{
  "n_layer": 15,
  "d_model": 96,
  "n_head": 3,
  "n_kv_head": 3,
  "head_dim": 32,
  "d_mlp": 384,
  "vocab_size": 1283,
  "activation": "tanh_gelu",
  "norm": "layernorm",
  "norm_place": "pre",
  "norm_eps": 1e-05,
  "positions": "learned",
  "qk_norm": false,
  "attn_scale": 0.177,
  "bias": "all",
  "tie_embeddings": true,
  "parallel_block": false,
  "extras": ["capped logits"],
  "init": "normal",
  "init_std_qkv": 0.0631,
  "init_std_o": 0.0,
  "init_std_up": 0.0631,
  "init_std_down": 0.0,
  "optimizer": "adam_variant",
  "lr": 0.00343,
  "beta1": 0.9,
  "weight_decay": 0.047,
  "lr_head": 0.0244,
  "warmup_steps": 398,
  "schedule": "wsd",
  "decay_fraction": 0.802,
  "decay_shape": "linear",
  "final_lr_fraction": 0.1,
  "batch_tokens": 32768,
  "seq_len": 128,
  "doc_mask": false,
  "train_tokens": 128300000,
  "steps": 3916,
  "dataset": "wikipedia_en"
}
Each number is 128 + 32 x the weight over its row's rms, rounded and kept within 0 to 255. Layers, rows and columns count from 0. The size above them is the row's rms in percent of the matrix's.

# layer 5 MLP down (transposed), 384x96, rms 0.106, rows 24-59, columns 0-95
size [105  92 101  95  59 119  98  92 113  94  96  99 101 115  91 101  95 115  96  91  92 105 110  92 101 108 104  85  93 102 110 111  95  96 107 109]
[[131  69 144 111 129  83 176 153 114 150  93 119  94  78 143 140  50  69 126 111 111 176 163 100 136 153 200 100 117 143 128 141 104 125  76 147 171 144 110 167 180 127 141 136 167 156 159 130 132 190 110 126 127 190 117  91 125 144 167 187 125 116  82  93 117 111  82  85 135 110 119 143 116 100 171  98 140 122 103 118 110 201 136  77 130 129 125 131 119 195 176 132 132 101  66 140]
 [117 110 140  80 154 127 185 177 128 137  80 179 157  98  99 161  80 145 142  99 142 151 104 129 122 149 141 146  73 100 118  52  92 194 114 141 148 124 155  57 145 184 155 134 139 189 130 119  90 156 109 127 133 147  85 164 139 158 138 168 150  95 139 127 113 144 168 170  76 116 134 121 103 109 123 161 155  83  65  56 126 103 158 184 103 112  68 147 128 118 108 177 144 122 108 129]
 [167 186  67 162 115 153 186  86  67 124 101 147 134 138 131 131 121 208 165  86 184 136 124 116  83  98 133 111 151 111  96 166 125 145 147  85 129 117  29 176 179 123 137 133 104 167 140 171 118 108 118 144 140  97 112 139 165 129 106 171 121 126 161  79 103  89 145 172 121 169 120 137 117 121 149 164 150 143  73 154 103 119  71 153 116 109  74 110  95 174 139 140 152  79 128 119]
 [113 181 110  84 158 127 197 139  99 132  68 118 150 212  93 103  67  87 128 157 152  74 157 137 124 104 100 104 114 135 151 186 152  78 180 128 126 167 132  46 103 159  97 117  90 128 146 171 111 109 113 159 104  93 167 128 161 123 102 136 108 130 154 131 120 126 163 134 163 143 135 104 128  75 122 162 185 188 179 140  98 142 125 124  80  99 111 135 116  91 181  91 149 123 147 125]
 [169 102  80 148 146 113 100 147 140 166 154  47 146 134 101 165 169 153 111  98 135 105 180 126 133 159 147  79 158 141 165 133 104 115 129 135 111 183  88 118 139 113 111 100 128 150 116 178  89 163  93 126 184 112  74 165 133 108 135 101  80 169 138 177 142  82 104 119 102 139 132 145  98 120 143 120 170 120 158 130  69 112 110  81 112 118 153  73 233  71 138 117 145  69 151 144]
 [127 150 144 133 149 130 139 208 150 108 150  87 130 115 120 187 113 160 137 126 133 152  93  84 139 124 165  75 145 152 198 147 171 124 124 117 110 123  36 106 149  94  90  99 134  89  36 171 102 136 142 100  96 101 174  97  53 159  84 136 122 111 128 141  96 121  66 106 124 151 153 132 136 155 154 115 170 124 157 155 103 146 105 130 175  94 130 164 108  89 184 166 125 152 152 142]
 [169 148 149 188 104 169 151 141  91 109  55 138 116 116  88 139 135 124 127 137 144 148 113  77 153 104 202 143 101 123 130 202  73 129 151 154 117  70 141 113 114  54  98 133 144 148 177 162 135 174 114 152  67  59 115  60 131 120 121 136  73 120 166 139 162 125 132 103 143  75  86 154 154 112 143 141 184 118 102 120 128  76 168 142 105 149 100 128 126 169 172 117 116 121 109 141]
 [ 98 147  94 100 220 138 188 131 147 131 133  95  96 136 157 105 161 146  82 212  66 129 152 101 137 111  98 166  99 108 151 117 102 144  82  92 119 154  47 110 148 128 129 119 158 174 113 125 180 108 124 126 150 119 150 160 140 133 160 116 126 117 167 154  80 148 174  86 100 119  81  75 114 125 134 141 158 120  92 201 154 118 121 152 146  93 108  64 106 134  91 116 182 117 151 160]
 [139 148 154  94 135 158  69 135 132 137 114 101 169 142 119  82 116  99 134 150 117 171 129 142 120  97 116 120 116 130 116 117  82 134 173 192  54 148 127 161 150 133  90 129  66 121  88  60 116  97 125 204 125 163 130 138  95 148 128 184 100 157 160 132  75 127 123 160 126 157 143 104 106 137 120 131 153  77  95 114 184 115 126 192 158  31 160 106 128 124 154 156  97 197 149 150]
 [131 137 166 122 111 112 153 129 169  63 135 101 147 152 142 121 143 152 122 113 125 172 134  91 117 166 116 109 131 150 168 145 150 149  92 154 116  65 133 129 130 149 131  61 124  64 159 148 142 147 120  92 167 168 164 156 100 170 113 179 161 137  58 176  57 163 134 183 133 151 137 120 130  66 134 137 170 115 105  85 113 104  65  74 155  96 160 162 141  82 102  75  77 109 137  88]
 [162 124  95 159 108 132  77 133 150 174 109 204  98 115 122  33 135 129 116 146 131 124 119  98 122 158 185 109  92 126  52 126 165  93 175 178 136 145 171 121  89 171 183 145 108  92 155 136 142  99 126 123 103 152 147 135 126  92 209 113 128 140  98 139 152 119 149 221 130 141  99 184  47 104 125 155 166 116 100 106 119  91 129 126 141 102 144  84 129 127 132 130 124 110 114 143]
 [162 158 118 107 139 110  93 170 127 114  80 111 118 129 185 199 177  94 102 131 112 145 107 115 131 158 148  96  98 117 141  94 115 134 160 117 140 132 187 120 106 166 115 124 170  60 172 137  92 128 151  93  81 188 120 127 127 114  92  83 151 111  92 128 134 154 180 182  86 186 126  85 112 128 122  45 150 166 115 148  76 119 132 182  48 133 144 149 133 178 131 165 137 113  94 135]
 [156  75 155 106  77 154 144 171 176 127 169  94 137 149 147 159 103  63 186 165  91 112 107  96  93 107 141  98 133 161  85 146 123  77  76 147  92 112 129 124 123 138 113 211 174 149 126  78 135 141 141 134 118 115  98 125 103 117 190 163 151 145  72 129 108  89  72 162  94 151 103 138 110 149 136 118 110 185  92  96 137 127 120 161 101 142 102 187 155 146 157 192 109 121 160  80]
 [125  94  81  96 190 144 129 117 128  80 154  90 127 151  85 151 191 148 114  87 147 141 118  57 147 137 127 156 158 121 103 126  93 205 120 137  89 185 121 128 148  57  94 131 105 155 105 143 146 145 130 169  85  86 125 131  78 127 128  85  79 199 131 120 156 119  75 205 129 101 118 124 103 128 187 143 130 120 112 112 152 143 148 168 129  82 137 147 121 100 124 116 182 150 192 122]
 [139 163  95  81 117  74 153 148 172 122 119 116 206 101 141 111 189 124  91  95 190 193 109 134 169 111 137  73 109  94  77 177 139 103  94 103 136 131 120 166 105 152 192 129 143 166 108 129  72 129 109 126 149 125  86 134 100 128 109 140 172  78 160  99 174 114 201 144  99 144 114 170 139 104 118 154 157 125 165 116 105 142  88 132 115 153  94 104 110 131  90 201 109 143  91 152]
 [163 155 152 138 143 193 140 194 119 158 191 107 171 133 113 127 128  97 126 144  96 132 136 105 132 111 112 131 117 144 178 131  68 147 155 152 144 129 183 126 141 142 100 151  84 116  84 102 141 147  86 115 121 129 188  76 136 103 152  76 125 146 122 165  99  95 178 118 197  94  72 147  76  84 170 133 133 147 107  72  78  68 138  86 147 171 162  94 117 124 114 170 134 150 125  64]
 [ 86 156  85 182 248 116 163 102  90 127 112 115 179 149 162 149 107 154 109 136 119 128 132 113 135 146  98 132  91 170 113 155 100 128  84 139 153 162 121 106  77  98 108 147 101 143 147 117 146  86 103 107 142 175 115  98 191 164 148 171  93 149 113  54 122 129  97 117 162 135 108 150  95 138 154 110 154 196 132 119 127 118 146  68  97 150 127  94 114  55 145 127 197 144 118 120]
 [131  96 150 139 118 144  98 136 175  95 151 156  32 151 151 106  87  68 177  78 117 117 130 108 124  75 102 122 143 111 100 109 135 121 127 174 149  92 177 200 169 159  96 156  78 140 139 119  50 136 153 162 163 123  90 148 142 133 168 180 151 133 124 170 116 106 112 144 100 103 127  76 137 162  57 150  99 133 137 135 166 125 190 115 124 151 111  98 145 166 103 115 132 166  87 167]
 [ 95 174 174 162 125  55 124 138 152 142 124 119 152  93 115 136 163 129 130 163 128 144 154 178 173 132 126 107 129  80 114 126 136 137 148  33 128 138 175  81 120 150 134 118 140 134 129 111 132 173 108 138 118 155 136 110  66 172 152 149 147 104 152 100 124 140  98 101 186 139 159  50 148  78 144 114 135 135  95  59 161 100 163  65 145 123 166  31 128 106 140 170 165 104 153 119]
 [162 132 126 142 110  76 123 153 161 175 130  98 137  90  68 143  93 123 130 113 137 124  77 133 124 116 118 139 132 131 181 171 112  93 135  95  59 195 136 135 134  70 213 149 121 140 113 115 135 169 115  71 113 115 103 128 158 149  79  92  68 137 112 135 130 157 135 224 146 115 124  99 135 106 130 103 156 173 107 108 131 122 155 164 153 105 105 113 144  94 125 216 103  87 189 138]
 [116 123  83 146 180 112 152 149  97  94 147 147 139 122  91 128 143 127 128  96 120 175 142 133 139 142 180 139  93 111 163 108  93  68  98 106 180  31 220  86 143 148 151 112 106 119 111 122  86  91 101 101  91 180 102 132 151 140  86 162 106  94  92 190 127 114 179 120 123 169 159 121 132 122 134  98 174 153  91 118 115 145 143 118 147  80 200 151 132 144 116 132 184 163 104 166]
 [ 88  91 134  92  83 161 115 117 106 148 149  84 151 102 104 169 111 180 168 170  84 119 106 109  77  94  98 108  94 106 123  92 177 176 158 115 200 145  58 123 165 111 181 132 121  75 128 124 122 156 109 126 130  82 117 161 164 187 203  72 105 146 110 108 118 164 177 195 139 122 145 124 129 152 150 124 175 134 150 129 160 163 130 127 112 147 165  95 127 130 113 100 108 114 135  65]
 [146 123 147  66 154 142 193  97 136 218  95 157 155 120 145 167 127  49  72 111 162 158 138 121  48 130 139 122  90  89 126 124  86  89 138 125 121  92 137 119 155 185 173 151 127 118 173 106 137 161 108 144 153 128 118 165 151 115 115 112 148  97 158 132 128 115 156 127  56  85 127 139 195 130 132 165 182 141  98  77  64 162 125  99  80 146 131 125 124 163 111 111 103 106 129 129]
 [125  86 144 176 125 111  91 104  45 107 134  84  95 203 145 111 128 161 109 144 136 166 151 170 170 115 192 148 136 122 110 149 116 106 156  82  59 175 131 100 135  92  87  91 167 102 118 119 126 172 148 156 182 137 171 152  76 170 150 130 110 100 189 135 156 121 150 126 110 205 102 113 124  88 103 164 168 100 100  72 110 115 102 166 113 111 105 120 103 119 108 125 128 150 153 165]
 [144 130 123 105 118 134 153 212 125 159  70  62 181 164  75 107 126 115 125 128 121 119 114 148  94 170 103 136 107 158 122  91 130 132 139 156 149 144  77 129 120 134 169 120 143 142  79 154  97 127 120  89 110 164  78 188 150  41 115  72  86 163 125  79 189 108 109 132 148 122  96  89 144 119 104 137 154 134 182 186 103 143 140 142 106 131 166 140 125 113 107 214 175 130 156 112]
 [108 116 186 113 165  68 149  95  77 125 178 162 147 115  72  97  92 139 110 141 162 134 171  94  93  91 123 107 134  79 214 149 103  99 114 117 180 149  85 118 160 168 102 135  92 100 162  97 120 113 179  75  93 165 123 138 177 138 149 142 146 111  87 128 137 144 145 141 134 113 125 121 182 145 137 141 180 141 131 175 165 152 108  46 165  66 169 141 117 152 125  85 118 128 119 106]
 [140  91  97  92 161  72 113 148 117 108 129 105 142 135 173 150 132 126 126 107 167 119 143 153 168 118 112 102  86 149 162 156 109 124 157 168  38 118  77 122 182 133 135 131  55 172  99  83 164  96 126 141 110 146 144  98  95 202 168 197 123 133 177 155 108 131 125 118 114 113 140 139 152  82  71 187 136  70 122 112 178 133 160 118  98  99  73 139 128 186 138 107 123 168 146 107]
 [102 148 123 172  63 144  78 161  64  78 136  69 154 106  92 134 109 188 135  87 174 201 132 117  75  60 140 134 166 164 115 141 219 113 173 114 166 177 188 129 113  63 119 160 138 142 148 139 101 169  96 130 115 107 100 148 154 114 138 119 117 114 132  97 146 107 157 133  99 117 107  74 100 155 149 176 121 156 136 105 122 148 123 175  92  99 162 138 115 128 145 123 137 131 124 111]
 [ 54 146 145 196 148 134  88 118 169 130 126 108  95 124 101 163  99 124 142 119  97 177 120  62 165  88 183 120 122 101 142  67 151  91 133  80 107 139 128 128 158 158 116 128 169 101 114 120 137  54  87  93 181 144 132  99 126  80 133 125 163 133 161 215  76 201 125 159 107  82 141 141 119 111 175 147  92 119 107 147 100 119 167 100 123 143 150 151 145 183 144 161 115 134 134 113]
 [ 92 143 184 169 175 100 181 143 105 100  89 148 171 126 154 108 112 122 144 129 136 112 119 110 112  68  85 121  68 100 128 105 150 105 158 135 138  82 117 117 181 196 175  73 169 170 145  91  82 145  91  75 110 105 144 111 119 169 134 124 127 157 166 201 133 179 131  88 129 125  52 131 136 165 178 124 159 130 128 156  76 155 124  98 156 144 136 161 136 118  79  76 139 131 141 145]
 [133 136  96 135  95 160  70 139  70 179 153  98 134  70 169 121 102 153 125 150  74 111 159 155  90 157 124 123 169 154 172 169 173 162 124 140 125  90 119  95 142 116 106 128  77  76  85 207 136  95 157 122 105 117 144  61 115 115  94  93 157 129 160 118 113 137 109 117 140 106 214 103 129 101 140  85 171 136 151  94 151 172 156 104 132 198  98 133 147 101 157 143  77  98 118 155]
 [106 125 196 123 132 105 112 118 164 138 102  91  90 124  97  85 183  68 158 101 132 161  63 113 151 158 175 119 200 160 137 125  85 119 156 165 159  60 139 169 113 119 178  83  78 130 133 117 139 136 103 115 163 156 132 162  93 104 148 102 196 119 129 137  85 108 116 114 120  72 126 133 155 110 166 112 122  55  84 119 145  91 154 123 195 106 126 154 111 161 122 177 145 137 168 116]
 [171 167  52 128 144  90 113 103  87 153 150 161 164 145  99 100 168  99 147 168 205 152 163 102  99  60 102  92 120 114 124  79 132 159 102  62 130 101 140  98 116 109 189 143 100 103 135 169  94 143 100  49 158 152 163 130 143 127 118 121  73 125 146  88 189 131  96 143 149 178 166 126 152 142 169 151 151  98 136 147 135 144 130  74 108 147 111 153 128 130 117 137 126  73 123 176]
 [145 134 134 212 123 115 107 117 131 112 117  75 107  78 132 133 122  91 146 132 128 136 220 114 125 131 138 108 133 141  88 100 128  78 143 146 103 118 146  80 169 168 174 158  75 137 131 102 175 109 143  93 129 111 130 113 170 105 178 204 104 124 139 179 140  60 120 137  97 135 156  90  90 141 135 141  90 133 125  80 145 200 170 105 155 116 108 104 114 195 148 134 157 136 124  51]
 [189 147 135 132 143 138  97 166 146 142 122 142 185 135 119 109 179 165 118 140 142 145 112 116 125 109  80  93 144 144 123 191 103 122 131 115 140  99 168 127 107 155 132 161 124 108 115  56  72  93 132  79 167  67 171  88 123 148 166 183 120 192  86  38 166 121 130 114 147 152 103 118  70 125 114 133 180 153 139 182 107 131  97 138 138  92 128 151  91 134  72 126 190 146 162  96]
 [ 45  66 155 138 100 171 160  92 116 102 111 134  90 174 163 165 182  39 152 112 108 110 138  95 158 165 165 149 190 142  95 141 147 128 149 184 150 178 146 155 101 150 150 105 101  93 141 119 147 129 111 113 143 134  67  85 159  72 133 126 102 179 134 104  80 135 173 100 111 112  97 132  81  88 132 146 122 133 154 118 171  94  88 117 149 140 128 139 130 155 121 108 148 176  74 143]]
# layer 5 MLP up, 384x96, rms 0.124, rows 25-60, columns 0-95
size [ 93  99 107  63 105 103  98 110 106 106 105 103 109 102 103  90  95  98  88 102 103  98  97 102 109  98  89  92 105 106 104 103  92 110 112 100]
[[147 163 135 140 103  57 100  99 110 156 120 131 192 237 162 152 111 106 184 120 129  71 112 122 143 103  86 150 111 189 151 104  99  88 104 143 131 140  96 207 120 146 117 109 151 124  77 128 111 146 150 137 153 122 164 119 148 123 101  92  93 132 183  80 158 165  72 123 161  65 130  72 118 120  82 148 126 138 150 141 143 156 152 166 158 108 146 112 114 172  96 167 126 136 124 159]
 [152  91 177 169 120 152 130 115 173 128 160  72  76 135 150 180 113 141 155  71 136  58 139 109 148  93 126 157 136 153 148 139 140 150 165 192 154 186 185  90  57 102 107 136 142  76 117 102 126 195 137  75 101  88 126 129 112 108 152 141 116 131 132 153 205 117 116  89 140 150  76 113 113 137 136 123 105  94 161 143 186 116 187 132  91 109 182 152 149 125 141 102 140 125 144 149]
 [144 155 160  61 105 172  96 173  99 135 126 165 119  91 174 110 123 142 132  95 126 146 157 131 165 134 125 112 156  77 193  75 141 111  89 167  78 149 101 122  92 144  85 146  97 148  88 119 119 139 170 106 171  83 104  81  76 166 115 101 161  97 119 188 117 109 146  47 150  57 161 135 150 172 123 113 139 155 110 142 162 159 182 138 150 122 186 122 107 109 102 108  85 151 115 131]
 [118 142 148 116  83 117 154 111 107 102 101 147 127 152 155 160  91 127  69 145  90 106 107 106 128  85 156 246 126 110 105 100 154 145  70 173 163 149 156 140 103 123 109 122 122  97 134 135 185 104 230 171 102 116 124 105 139 149 111 147 143 136 108 122 146 153 135 132 170 173 103 115 164 164 112 143 123 123 129 145 173  96 155 129 138 109 118 145  12 131 168 111 114 187 133 160]
 [187 149 157 172  93 132 145 138 140 110 137  67 120 115 149 106 130  68 149 136  98 113  95 155 117 115 113 118 116 157 173 156 122 128 200 130 161 140 119 176  93 146  84  79 132 129  76 165 119 166 107 141 136 180 121 141 166  96 111 115 136  69  91  61 120 114 165  73 167 106 198  81 128 153 128 115 122  89 173 176 111 115 188 155 121 111 137 175 144  79 141 131 123 191  82 119]
 [118 157 115 146  90  98 170  85 154 159 184 180 152 159 136 148 158 196 108 141 105 111 134 135 143 124 146  91 133  75 128 123 152 117 116 136 171 155 143  70 122  76 171 182 120 157 110  95 154 168  69 102 162 128 111  83  78 163 114 157  93 107 134 102 104 156  78 105 105 108 110 150 179 117  77  93 152 139  69 150 127 183 172 128  90 133  44 113 139 150 113 101 147 147  80 142]
 [109 149 170 102 129 116 104 118 144  97  64 165 188  49 132 178 122  98 112 160 159  99 115 110 154 149  66 121 133  95 150 155 158 103 106 158 156 122  98  94 190 156 132  89 191  93  88 135 105 143 130 193 185 101 186  89 182  90 118  91 135 194 126  87 103  96 113 144 134 136 169 127 117 150 103 166 141 154 123 149 154 128 100 115 195 134 141 132 106 116 121 189 118 130 124 114]
 [125  80 133 106  49 126 100 105 168 121  94 123 113 156  90 140 122  84  82 119  91  79 133 132 117 129 120 149 109 185 186 152 125  68 116 147 183  53 149 116 132 150 118 130 141 141 140 162  75  92 141 127 154 170 139 113 174 105 150 117 178 160 120 102 113  60 165 124 131 144 114 192 145 177 111 115 162 115 188 135 135 144 168  56 150 127 152 103  94 143 138 115 122  84  90  71]
 [174 161 148 124 120 187  96  79 119 190 116 136 194 117 168 123 102  84 135 121  84 136 138  61 137 125  98 143 134 151 164 176 160 109  81 132 114 119 139 115  88 124 129 151  87 104  89 139  89 140 179 142  95  84 134 173 123 126 100  87 144 136  70 174 156 119  98 135 140  89 142 141 147 124 156  65 147 165 120 178  89 154 222 140 125  73 127 131 147 139 182 142 122 171  91 114]
 [138 104  80 151 121 114 112 169 161  99 146 136 159 176 133 184 160 131 102  85 107 175 108 107  97 126 135 155  93 117 101 137 131 116 137  99 118 103 177 119  94 165 110 148  83 152  98  63  95 134 138  88  76 146  73 116 119 123 142 194 173 101  90 110 131  79  68 122  95 116 168 159 135  90 131 139 140 142  95 169 138 112 154 232  68 180 144  95 177 143  98 138 104 145 129  97]
 [166 157 136 109 134 134  88  95 122 133 122 172 154  94 148 146 123 156 117 141 129 141  99 135 189  86 153 109 124 108 122 111 164 144 102 121  95  90  97 196  89  66  87 165 136 112 121  70 124 160 141 129 117 163 103 138 148 141  60 227 129 108  75 106 184 156 144 134 160 116  94 139 119  98 183 128 151 116  74 170 164 145  69 114  72  97 158 118 134 158 167 147 137 177  78 117]
 [100 117 100 171 166 123 148  96 126 141 204  77 129 136 202  99  63 115  71 119 115 109 155 120 174 133 141 126  88 154 136 156 183  71 173 139 146 106 137 112  83 131 111 123 129 137 142 172 157 138  84 177 198  91 114 118 110 143  62 114  82 137  93  78  89  68 126  93 145 127 168 127 146 169  97 120 140 141 154 155 107 118 143 142 139 192  71 145 141 110 146  79 138 142 114 122]
 [127 148 198  97 115 122  88 122 136 196 120 123  87 158 151  85 132 153 135 191 104 105 144 171 150  93 118 118 112 153 109  83 130 132 163 125 112  86 140 135  92 117 121 130 114 175 108  75 118 181 147  78 164 155 132  36 171 136 175 111 139  89 124  97 145 119 113  73 214 129  99  77 123 167  89 157 111 119 160 193 141 102  95 108 135 138 155 152 111 125 152 102 131 113 105 188]
 [ 97 153 143  83 117 148 164  93 159 144  85 109  59 191 214 121 112 125 153 103 115  67 184 129 138  94 124 153 120 134 155 136  93 169  73 137 137 144 133 160  57 102 129 156 140 128  96 148 123 132 184 110 133 117  98 157 170 160 131 149 110 153 145 153  89 156 147  75  87 158 163 136 112 127  43  64 153 163 147 129 126 174 169 143  93 162 111 101 108 112 135 126 107 171 141 100]
 [ 95 116 131 171 119  64 110 102 159 100 147 163 185 159  97  86 174  92 138 106  63 113 135 113 169 161 158  76 112 101 192  80 176 104 115 149 132 128 147 143 180  82 144  97 127  47 124 161 108 148 124 135 135 140 104 129  61 113 137  85 174 161 151 152 163 122 136 126 123 102  89 170 149 181 140 140 165 146 139 101 139 141 158 105 133 138  74 120 161 184 112 102  71 112 156 160]
 [156 110 200 112 107 167 131 201 116 115  93 126 102  87 139 122 126  59 122 139  96  95 129 112 118 110 168 168 145 125 137  37 160 107 115 114  95 131 151 108 133 126 156  89 147 134  68 158 137 185 138 151 136  95 119 142 155  61 110 124 117  88 155 130 187  94 136 141 120 128 145 166 180  56 119 134  89  85 117 143 131 136 138 171 164 119 191 100 181 149  94  95 135 119  86 176]
 [110 115 132 108 110 149  86 121 156 147 123 142 137 164 115 109 128 121 171  70 103 120 100 101 169 149 111 112 115  84 173 100 118  53 141 122 129  85 181 150 140  83 133 157 160  77 184 117  78  88 109 172 109 170 142 115 171 161 146 107 148 138  78 146 133  97   6  99 125 112 177 133 154 168 101 145 146  94 140 160 162 153 160 122 108 152 159  95 146 166  92 168 146 155  91 160]
 [149 131  84  99 144  64 142 182 153 202 115 160  73  87 175  89 113 139 120 145  93  84 114 114 117 106 111 104 111  81 135 142 153 142  87  78 107  97 152 176 120 154 133 159  97  96 131  93  98 126 201 123  89 110 193 110 132 116  97 110  97  93 101 189 133 138  99  91 131 110 162 102 164 129 103 179 172 176 119 130  87 159 131 123 139 147 118 119 175  83  89 112  85 145 103 185]
 [132 122 152  75  96 201 162  82  99 139  81  94 149 148 139 119 135 101 150 124 117 126 108 148 159  49 107 172 176 164 136 159 175 164 111 116 195 139 124 140  88 136 116 145 138 106  96  85 129 120 103 156  98 109 175 128 120 146  76 164 107 168  98 193 110  92 121 124 156 169 122 180 150 109 142 138  74  96  61 153 137 197 125 146 158 136 169 162 133 116 102 118 126 165  66 108]
 [118 144 102 122  89 189 107 113 113 165  89 159 113 130 192 144 103 127  75 126 120 133 139  97 176 138 151  61 165  53 121  82  96 120 129 100 124 125 120 146  88 109 110  97  95 179  93 119 122 168 129 155 111 175 134 127 131  79 108  72 203 112 117 106 108 153 141  92 183 197 174  46 161 133 117 112 110 125 134 138 126 136 161 171 160 159 126 158 132 184  79 154 128 112 127 120]
 [ 82 122  80 102 133 173  87  92 180 117  96 100 159 146 113 163 165 145 156 123 117 116 137 154 148 121 101 108  66  97 121  96 143 158 136 142 174  96 196  93 133 149 171  88 139  63 151  97 150 156  71  90 167  97 116  94  99 132 155 105 110 134 172 127 141 109 146 111 138 114 212 166 134 134 125 154 106 101 123 178 123 178 118  54 119 149 129 148 164 126 137  92  44 114  94 156]
 [ 68 140 142 171 106 124  68 134 167 110 106 163 144 127 188 112 110 160 136 126 107 105  88 128 161 119 111  63 136 103 172 170 123 190  99 133 134 160 160 104 103  87  72 176 185 111  81 159 112 145 166 133 103  97 112 116  91 106 144 131 105 109 133  63 160 101 119  64 185 171 128 102 122 155 179 138 153  86 153 145 183 124 130 160 173  93 135 156 128 107 127 163 121 199 142 127]
 [109 117 142  84  80  67  91 119 131  91  91 103 134  58  88 106 135  72 127 161 110 112  98 134 130 146 121 109  98 159 102  81 191 125 139 162 128 149 109 152 177 191 148 157 196 136  99 127 105 196 138 141 140 125 108 153  89 124  86 133 123 112  80 120 131 157 145 144 177 103 133 147 117 166 163  85 140 114 146 132 157 122 156  49 179 131 171 178  92 190 126  94 131 115 132 180]
 [153  77  92 168 136 122 115 131 155 122 148  94 122 122 158 122 163 138  59 124 128 120 152 170 135 114 108 153 113  90  77  42 161 143 155 191 138 112 192 107 129 149  85  93 173  99 131 100 127 128  98  59 139 116  95  87 151 181 112 152 169 147 119 100 120 206 159 145 132 156 200 154 116 115 147 101 123  95  99 119 135 164 109 137  90 164 145 146 162  94  81  76 130 101 104 177]
 [ 61  93 149 121 215 129 137  76 125 111 104 145 190 102 194 125  96 121 139 149 105 123 112 151 108 142  76 113 146  98 120 146 143 162 158 124 132 113 158 165  98  76 136 121 165  91 135 152 100 131 148 121  97 139 142  83 134  92  91 100 172 169 126 115 112  95  94 115 145 167 195 144 169 110 122 115 129 165 157 152 146 154  76 118 187 113 187  51 148  67  89 163 133  97 140 101]
 [142  91 162  84 171 153 119 133  92 119 139 106 135 183 111 105  29 122 145 105 141 118 110 162 109 133 173 166 123 189 114 108 158 136 118 101 148 112 109 129 165 101 148 125 155 116  77 128 108 169 137 127 154 139 106 121 156  62  86 106 192 178 110  49  61 118 142  91 202 120  83 111 140 115 111 103 157 129 209 165 125 102 151 139 172 132 174 148 122 137 124 143 151 132  97 117]
 [133  66 175 138 142 104 170 107 138 114 169 122 124 172 146 187 160 198 109 201 124  81 124 136 183 135 112 158 125 106  99 136 110 145 140 121 132 109  91 123 130 155  87  97 156  63 103  90 154 178 111  45 138 120 146  45 101 110 143 109 142  84  57 134 131 163 136  82 138 103 117 125 138 135 123  64 123  81 116 173 162 154 126 126 143 154 129 161 149 138 112 113 114 102 152  73]
 [ 95 176 153 136 125 142 128  93 121  94  78 175 109 145 117 110 128 190 168 142 144 150 153 124 102 119  63 121 169 115 101 131 118 159  93 107 114 121 171 145 137 127  87  92  82 129 109  93 121 133 148 215  96 136 148 137 155  69  94 188 137 127 156 102 152  96 123  90 178 175 110 113 170 147 142  98 138  71 141 197 149 164  98 120  94 194  72 147 163 124 111  83 141 175 156  98]
 [ 83 127 117 144 126 113 152 140 151 155  88 113 106 134 148 115 146  71  83  70 150 147  61 164 194 115  84 176  88 156 155 164 112 109 130 102 121 134 184 133 131 109 161 142 106  70 114 134 111 174  84 161 134 110  93 170 187 102 143 160 108 112 150  51 136 163  84 131 167 107 113  80 130 166 166 187 139 118 158 105 168 142 114 105 132 120  48 171 116 102  96 106 116 154 155 118]
 [120 101 178 140  77 166 120 145 120 210  99 148 157 147 118 137 115  96 145 179 105  92  94  68 138 144 110 135 172 146 168  99 162 165 137 118 104 152 177 130 122 111 149 166 176  96 114 104 110 128 144 162 124  80  87 124 176 104  84 126 172 148 130 116 139 114 107 120 136  92 178 146 134 130 163  88  94 132 169 176 102 135  91 173 117 110 174 142 151 126 174  73  34 168  72 139]
 [104 108  66 147 135 127  66 178 113 105 121 142  83 135 177 130 104 116 153 148 119 171 158 126 123  93  77 128 151 123  74 143 135 137  92 162  70  73 201 206 112  98  98  96 100 119 146 115  83 162 157 138 118 162 110 126 159 126 156 144 198 144 151  91  92 135  98 115 167 140 111  69 129 125 148 128 129  84 175 124 188 161 142 156  98 162  98 149 122 130 143  75 179 157 115  90]
 [159 147 109  54 188 130  75 157 173 125  85 166 129 138 159 140 130 157 133  98 134 108 195  73 132  76 108 105 100  59  79  91 112 158  97 123 100 175 104 129 165  85  85  54 139 125 131 107 123 149 168  94 148  93 134 169 201 121 129 136 140  73 108 107 108  95 125 133 148 118  93 152 171 123 133 119 135 163 126 130 170 123 155  87 156 170 129 162 183  87  97 137 101 150 142 131]
 [142  85  84 133 139 136 120 105  74 117 160 134 108 120 124 165  86  87 129 117 111 137  81 173 137 127 173 102 138 147 146  95 138  85 152 133 135  68 109 161  84 135 118 122 151  99 106 118 123 226  83 182 138 149 158  76 158 135 110 119 201 150  46  49  93  86 142  84 162 146  96 103 158 129 106 154 122 105 124 122 173 151 167  98 137 156 166 131 121 147 118 111 135 164  91 175]
 [191 125  75  85  85 154 146 102 168 169 139 164 129 129 108 121  99 131 115 113  75 137 140 113 173 130 116 139 108  68 115  73 116 112 148 116 229  71 161 106 150  99 174 143 160  68 119 115 107 112 139 164 185 185 100 122 126 119 140 158  99 142 198 106 118 127 135 181 149 140  94  84 127 167 102 133 172 161 110 153 120  74 120 174 122 135  91 121 124 156 117 128 171 165  84 130]
 [177  88  82 116 161 123 128  78 163  95 137 127 131  69 127 165 162 160 118 147 107 115 136  72 162 121 137 177 116 148 152 186 147 186 127 149 154 129 130 100 103 115 118 162  68 112  93 112 142 120 102 156 117 156 103  86  47 153 108 169 143 129 177  92 137 113 159 161  55 129 138 110 127 197 123  98 139  98 161 162 154 124 134  66 130 161  85 136 153 104 124  73  85 138  64 104]
 [ 66 122 132 107  97  71 141 106 116  42 133 120 138  92 102 106 146 149 136 143 103 138 145 118 176 142  92 107 126  76 102 140 125 169 136 118 133 157 104 122  92 161  87 139 126 178 103 159 133 127 137 153 198 149  97 112 105 121  73 109 171 132 187  67 161  76  85 126 131 128 140  90 139 143 110  83 132 179 205 143 123 159 171 162 113 187 143 129 124  93 122  73 175 173  88 147]]